Weights of a small GPT-style language model, trained from scratch on English Wikipedia: biases, 8136 steps.
Each number is 500 + 40 x the weight over its row's rms, rounded and kept within 0 to 999. Layers, rows and columns count from 0. Numbers have three digits each. The size before them is the row's rms in percent of the matrix's.

# q: layer 11 attention query, 192x192, rms 0.0726, rows 92-106, columns 0-63
# k: layer 11 attention key, 192x192, rms 0.071, rows 92-105, columns 0-63
# v: layer 11 attention value, 192x192, rms 0.0733, rows 64-95, columns 0-63
# o: layer 11 attention output (transposed), 192x192, rms 0.0722, rows 64-95, columns 0-63
q92 082:472502526573449562467476501436537487467480556548587509497504466436457477460460523570447510510528496458491598463512519515474484474575588465548544468434537472472481562494482519561520421454504482
k92 090:498495542554492403494519526551531498508505551486496529535524495509544546514488443590529444438478571454484523498438498513452523580529503423511433515485515450562492514489556480548463551509549482
q93 094:468529529455617496428487550475501449516519481502560471368509515486507479510487500498469503499488545557492476526548567519495494553550506492450474546501474606534433542486502501449518491539506550
k93 097:531538497480594463503497470505454479544508485450509534544508543485562540516462564448492476466455527421457490534486501489493486475456541453578499559513566476487454493526528440508474482469468454
q94 098:536495519511544528435471495486462482491572459490451481533553556529512513550580475533558483506513525525550478473608506517484493455485411472484438545449509457544518526538550523472461519530513505
k94 100:430447464508452503516503467482501456496496463513540496501516488562555562505459383586564463504574471509454461473473498508498480474490487451470474449479451465438520517477495510462564464528482548
q95 094:573545533503514446526477477428454526541496472492485529494523434480506500446476543516422508478525514537550492533451507446545608536438503576513553507547508438517472544507526521499529433517462460
k95 100:550506544558522445553466555513502509510550430440582528525520531482504466539482565500467455529536466534501559552432472534520526542470458464447487521457495456580440483452507421490386526545476494
v64 081:466481517510510460481542458499524512513509491535437532503475534427550468426438457450536505466532448445444518534458502513536495544528430499586542611436418504536485481451474455413607575474510464
o64 078:474511506532407434417541496473565534541508504565520520545480520525484494507492534483564496508483522573486498494477553501528398429575502528521503536470442499459410529605528506584504494476457424
v65 089:504516524443463618496532475515554464505498476539541573550489549507491517441401423483531443505454499538426505549481492519468471447469470476484450519543509498479485487422535522582483475467505500
o65 087:490514411451499501544553535508567532466490509442455495530575474484478470440566464484513497491483495554519486540474551507499565532542412546510461513497474443471456480548558478512509543485431499
v66 078:541469470542450440473505553456554492514554515566488452522510499472455455500490522471447480503517602535551500463548491482544511555575560480507510471508501529475495522549516481476466462542500510
o66 083:503513572511488520549492471549487530480486541522459469495500489549522474472496551539497458524516466467535571423509472592469432519538529473553476494467521470503576490494515523509497524523543435
v67 084:508493472550521508459482548445562543444461522542537514513430481480516491515508518524464495538489498488505512499519454415510503476455596507503526483581581546455450543601465472515446426510489538
o67 085:519535518539517523553463487559394443461526488440466478418540493467495523467489493502485487556541484438517517473536475480484446532431475481483477463488530506483623489408452500429490513535526521
v68 085:510466459539444501532487479482564496509581533581513509496563464453476420393490472510494465490483542560413538526553551510586473513549478468528602527494479525462527546544456559519547446437535508
o68 086:543544556481472526541543519516544487470453462516429504550478527506454521433518524501510544541510591448422545501493526521461570516566475501511461482453514503484471502539498461515505515478453428
v69 077:559443465469436529544442519537528575536467504459519574491592533517481470457499571548476551476492483461519424564445505492425465513461447461511489566459469498457522477495550545560527544469535531
o69 075:476506497466528410450524507449540506462516540503480512470525545543517494566539467499436613462535528482467481499527525502451518451546497553497464524544455528499472526594503449473493466448494498
v70 089:415534488460508462542454529462511545503516508507446515480423472382531492555535409473487490427498479527511555542504454546529469560556560501532474548492445464553522412431479481508572557519538468
o70 089:461491528534436475511512460445479512499543514548519534530480472525519551519500501475560424515458564509468464508375483497538502556532564468466460556505466471503428500536516493518519450528472484
v71 087:506490554530453482475525517438523516548527546585482509483553501489434478465503527493496477520491557510517468516551555482542533502525512505554513494509453535526490516496443468491520505453484487
o71 087:506488558546464478482570476517505460561438496496448502524476500500507408465410517523548439492493484468499593488491522559474500466580486502527503465483494468488480499487493550530478501500485462
v72 086:510405516500530472484516535539459468437560475562540460568449511510448528545452532482471435495464541411536455419464403505444513462437579475457442452497477507470482491593555482463434478525459412
o72 089:433496433473508562514459468465462587488518545414547462496503510561498539542533494492461536494532391548568498475531490505508436553450456536510490491559599455484604471472485493484487519514559557
v73 078:487451429490476457523469481422533506474492502464525522558482485501476480461533486591488510515527522586508545494493446499506455492495623512482520535541535460489554481504493502497468498536537482
o73 084:570491526479495533566494514527467475451489530555538525526550434470476555471461461506493512542435546437433507481450498520473535575460514488453460464492553504490567444511480518529484522483492475
v74 093:475496424436537483509555480544518488483489491490582432526474444536524534465463480508485475474506521548527485461502433452462462478475507498462515492505495416460482471496487535520494434532565455
o74 098:484492454456492519490465466503420475465566454488474459530529546553502495489508503484508533519466499494493402507456467520512485591483446498540461514520538537512595437470473506421502500538537505
v75 086:501508561563485532412548491510462479509520497439500494538494556552521518559508590446497570564568502433492477534521582460496530453467488498544463487566562601540511598556453462494432548479467535
o75 085:539480524542523491457484523542503480578510522508517510448478511442527496499399512459472460482529440497523592507547455436453521438456491520473523512510502485466471493411480529543493498550471522
v76 079:464552574491531524472534501526434507556474506443514422484510507504491506520511507425482562488473534483574505494499505489475524478509454467452424423484461537557511527438483473483544544552562445
o76 081:486396483488542460481465538496462556567519499491486519456495530527569492541494580551514473508507469558534582545508518519549553535435572554597537526553467504530503487465519520529506462544477518
v77 088:554444547505544464511455486482459407484494464479450528514555536559465470495514496499431498516507554557551468465438471550471532610510542482499482446456483503481490482530499555469441534521449538
o77 085:453516506550589502501494534513495528482466588494532523471468456473559513533521505529525508496491419547540505462462529552521470462528555462462502505471540451504511513514544468520462512494522467
v78 084:523565454451532467551504436541464488536417426439514472491486527560549570433574473468468526481520514567482493554520511513422539554542463549500478545488489460504501451515513503558512522460421468
o78 081:466516562508528457475446505463497464566450532517536467535506523502527457491523459502552465507443499518497500478420495539549504447569573516464496507515468455552459557507569467460464497537555421
v79 080:538467524524502461464472442452508443500519503574429606471471497573521446543476499503454458537457514529489563528472503532524552518450578505525516481516506503501498533576558460470534486516467513
o79 080:463563548585550533562495535571489527470421573487498464456502445473481504490501467587489478529507460455541590457549525495522448440528532505491461455490532483489576485438515508508485543462511480
v80 090:500472525484515468553506543507540542524513516426552466481471466565538525552602567544455451510467459441529505493425541493495493540504569501501510472557494527551535503505478539525442508525550502
o80 091:481451538520555539554438557458468494521440550495486505488494502470539533531454528515466477476540473465495506516575451563465534534534439499474472470508505511547500514382503514434525496473470530
v81 096:466509509616500483491499520512483531470524521592509532488523472432486521470493453479480554490559551499550500406526459490507509467531410556487487590496513489467506546489512480490504449492521469
o81 093:556550497516469533488435417498544541447531477467523485434493560513443468484559462433538543496500504540455570510483462439507497548464539499559498544541538439444550471487499551463564532508497477
v82 090:531435515543505533463473559483527461475537493568549450606536575533462453482418517473460497581462583492483482463498448498537528519509597472470540466530529567427481535603518500510413498555489533
o82 096:496533465513539540531500521538484531456505591461464500465512480516535555485521482487490504525525380529560575464467491565452462486502498509467494491499594454439625460480548451515442567482549439
v83 083:494478576517523516500468511492480504488537482499391564517531505513503461549498516511501492472481447463404541511452480590508507500494500507481484517485507536521552522516516551497439575479477511
o83 086:487495486495559542507534548495563520502489556534567538498430476447491602516477491486475502457514525523490497507471538426479533471462528506434482514505514460471422504550495464549494486458464542
v84 079:469492568497485527478537542500535508507486468519558485556515589571515494480483478448452515531509541521551475428465459488470498531447510460471490476516484531453440532478527472542447499547540525
o84 087:475464454524539523490484495558460574500512573493484464487534522519561458525545543525486502521487362559578555482488456541470437509512483534564480495499530425478604458470594501449512562509502428
v85 080:498513458494585486568515508464540485497530481489521447543523510543565448437493427523473564517526481594490498452503457446559461577490546504454546503554547528471545497553492519549474499584509530
o85 082:515515496493550515507494493543406479436542528534495445508465502464538528469504549458520503537469475477439521502451447509497481549474519497459491435469522471511573466492498454427486587485501446
v86 074:498503456493536542511500476545482483451390534464558476498473459505549558480523559566496544515473443493454528484428550475529457461494472549496548582532566503545527556493496498496508482468553499
o86 074:538446514472536474494429497514507414541516417559500480506521525474460558510453473509495492485547596470450430549539498472502569468449468449504487512536461565519456505476509567502529504556514509
v87 089:449543573488497527469575514529479473460496467490503471534516512517468516474480483452504455451464491452509504457474430515460520508483422471472418500468435537546475533484512545470515529487515485
o87 093:480456419471550538479486505444528589544495528453510545489486563509510518503498550521516526489465474574553480536508542506527547558475520547562513570502513439470462492506488513551479483466459569
v88 091:485546470492485439548522417493498497525504504395476507440437450479519540486551509522497529510560441531531519557547557488483460457479423533518482543504453428549489511402425492497588498473477533
o88 091:561528545504452466455518501491525444569461422556496526480565497462482415497481537501552505504454590459442488541510481508545568497531490489518499537473444538457401514479468583511514494498441483
v89 080:491505559507486544453443550511475558502460517515472535452482505508496478550520546501506430483470486361461468528489509545472534452480510476488433529511478537556485497516525454519460531503564482
o89 083:473474506504514501508487538494548526512518545442501464460463505500503491533497490502460473456578437496533570519594540477481464458491486538542559515516484502526468548438467515503530416466513603
v90 097:550486456472510517446462553505474508453443551554528480495544500548513463537481509557520496490456499502409498450426473487490482505501585460503573520472584478478512485550560498562450500494557488
o90 097:446447489487570527532498469493469423496515455517507415565470519536536534506456490485464456435569469487506382497543575489444415444521429502459513476469480537567554519506480466491485466527564545
v91 086:470446525447465442484486482444564461432531527567477579509507485457492453536444505510511472465456447484512535520453490467556522482478578503547508477506459515516484515536482464434598485456483481
o91 084:455492511571481536502545449518464539520452508469497530491478486507456486482472512561481461544456495450553510456552488548486465477565462522535401518502494462477515476508464523536455522492472500
v92 113:580519497561557531536476570550392438420452516510489460511528457526510467541474551506482503513459555471504464445436464449510501480480517420485488448453596490493543503570519522459481464550541521
o92 109:462524497476589463506468499509458497470528469489520470448479522508480547497510476520536539452580501490495443524539494456496530509380501477503519475505502577565584516452443485466525499508553589
v93 090:466557561490461530426545508519580495513487467527551516535471548495489494423434444434508450476493474519498503507513472491456522487454436449481476488526400504499432503475548468570545479447496471
o93 093:479489411483474540480510500512528596502489502454456477525527534539512428486535537517512501526448429541556528494511523532505460497589431574587497520480491466464558482511550495473495508466501480
v94 098:469493484507556527568491482520487440477482473544503438508450448481482491495453471564436431475439526466426540509503461516515523483524533506459484473486502488520531522545484500450427443514484472
o94 096:499553463474581545563489528521508489501523462401499495498453447472467597467527484505523530482525542462460451574444528460560531564475520472422536484510559486469440496488437503519483480495557548
v95 085:486510542511520485475548517509431486516508482483495408478543529528447494512532491468509553503531549483604460506520513497526531525564451530535473402457482517540529502507493465397542523544522459
o95 083:532466518522511417441480461489481533575483572492580577495460508535527499511466483522517477499515456529523578516529487518516500462428567494501529460528472476573494523503481548569490477489561484
q96 082:524481470499508455435489476500505440595512459538487485457493518486528472529503498528574429566496548502486484559509477483575499518523500508510567540503485480501513493509461446502452523473535444
k96 082:498538521552543568469532518533586478488550429541471507521541510478498485543498522482611559435605424497481504451503539571537466457522559476542449524477499494506496485547427515443501495482458540
q97 093:570485485526509569441486462493517564532472444493584508537455486425471461500435485508506535462460546474516539492452555565432492494546503502483493500530467504571478459476505536501489491541469490
k97 078:512492494472499505572471502522471538525570514377501438504532505504513471482490480537540482469504502506473484440473496566444533515424537537441532455531498482544556495489534550544527464502542453
q98 089:546514444498527531476464442515552493507490491498524509536380513454514450495429464482496534442483553484503547510424498540502493460482519500512490496501434463573476446475498508477522519472467540
k98 071:512454551559478527568544536550375503523496480523503401472529500476549431491472539551504440437490432485555500465476509558538496483520518482483536509464517476467542467485461591492505509498466514
q99 085:531569534443503514535498500520474478568560585493534449447497504525485463549439512464482503495455549504450525570406557514447513471411505606491583502496422492520520518538561467481584564507513436
k99 092:484566497530523496447519453487522406503481394487425553454489433444425441507596485470514551526535537487409495452482446481502454505521482456456442507446506502486434478451503481465529518510505573
q100 094:565476478533445494512488533476476467437503447508431491472549504454454478514519509512513549527558458448497459528516473523522505501595540431517455574477521445488490542401486535465520476433491480
k100 111:493417497481470457533418479496499602410540528498498465523513517511515592478453523499464442482459503549513449455518486498458540450441503583500527532488511469521507514538515542571474431516530511
q101 100:529538561477574521490524496471433469511493519526439494473530507493474478521446458451477513573508568464503551530459507455482519462458499513514502476481459481490520460488536441506558551535497483
k101 072:503541537508488609457385481472532504492520469493510496489476533464516445482512515519485577509495522496510478416431441420533492535524492469487513491478509560455470488486500545513543474479487524
q102 083:480456420514492489547469471499521457495464499508469446493501474512499467427563460537562509494530443479477466481510444457438476520562497482483495478500544420445498486439449517469510470459464488
k102 111:559426488459538455575507490483537523501556507495449495537538530524492546500508526516481446499495438472505491488544496551456519477475458488533513535508527477508548506497477542495414482482538450
q103 092:499461535486405490477478451529474518511487465465459534517549561517547409505498489528581531478525445527511496432487542553435472533503523474496477520509556471520470557421585536523520441482604483
k103 072:446441475499533389513603506497484477519454560499549464535477473549503578558491471514544455480449517488532524564515566547447446498520474551503486549497456463480480511576506492530489493464492561
q104 100:468537518490474554574475502503482484478508525513503519456440514471480506519559480503529528451575509471549488439512569466497475516475495375548518512517559527460499510486483528496490461496499539
k104 108:520572519448552539492473487480494487459485539559514438505465517500503464439439514474477459466509504502520543450532600568475507514516511495486509455502544504533479547468547529567482466446532517
q105 101:581543523539509496518517610576496460490551547518462520447502477467447515470545484557558452518402570515491433530442436576431540459498476478518546536494486488449511551496454527486523531499427540
k105 100:469492506522502432485560394510540493454484442473521433502503557484509488493494439440484538526542473482460609480516467474523462502534422497437464495478476494471527484468523476537418489493512529
q106 095:468488535521507470542507451430478511514494493476418524530539501563500530526526500473542486516519473540451527538525471537481478476472526450516537412496493461540482553453556507481549455473447437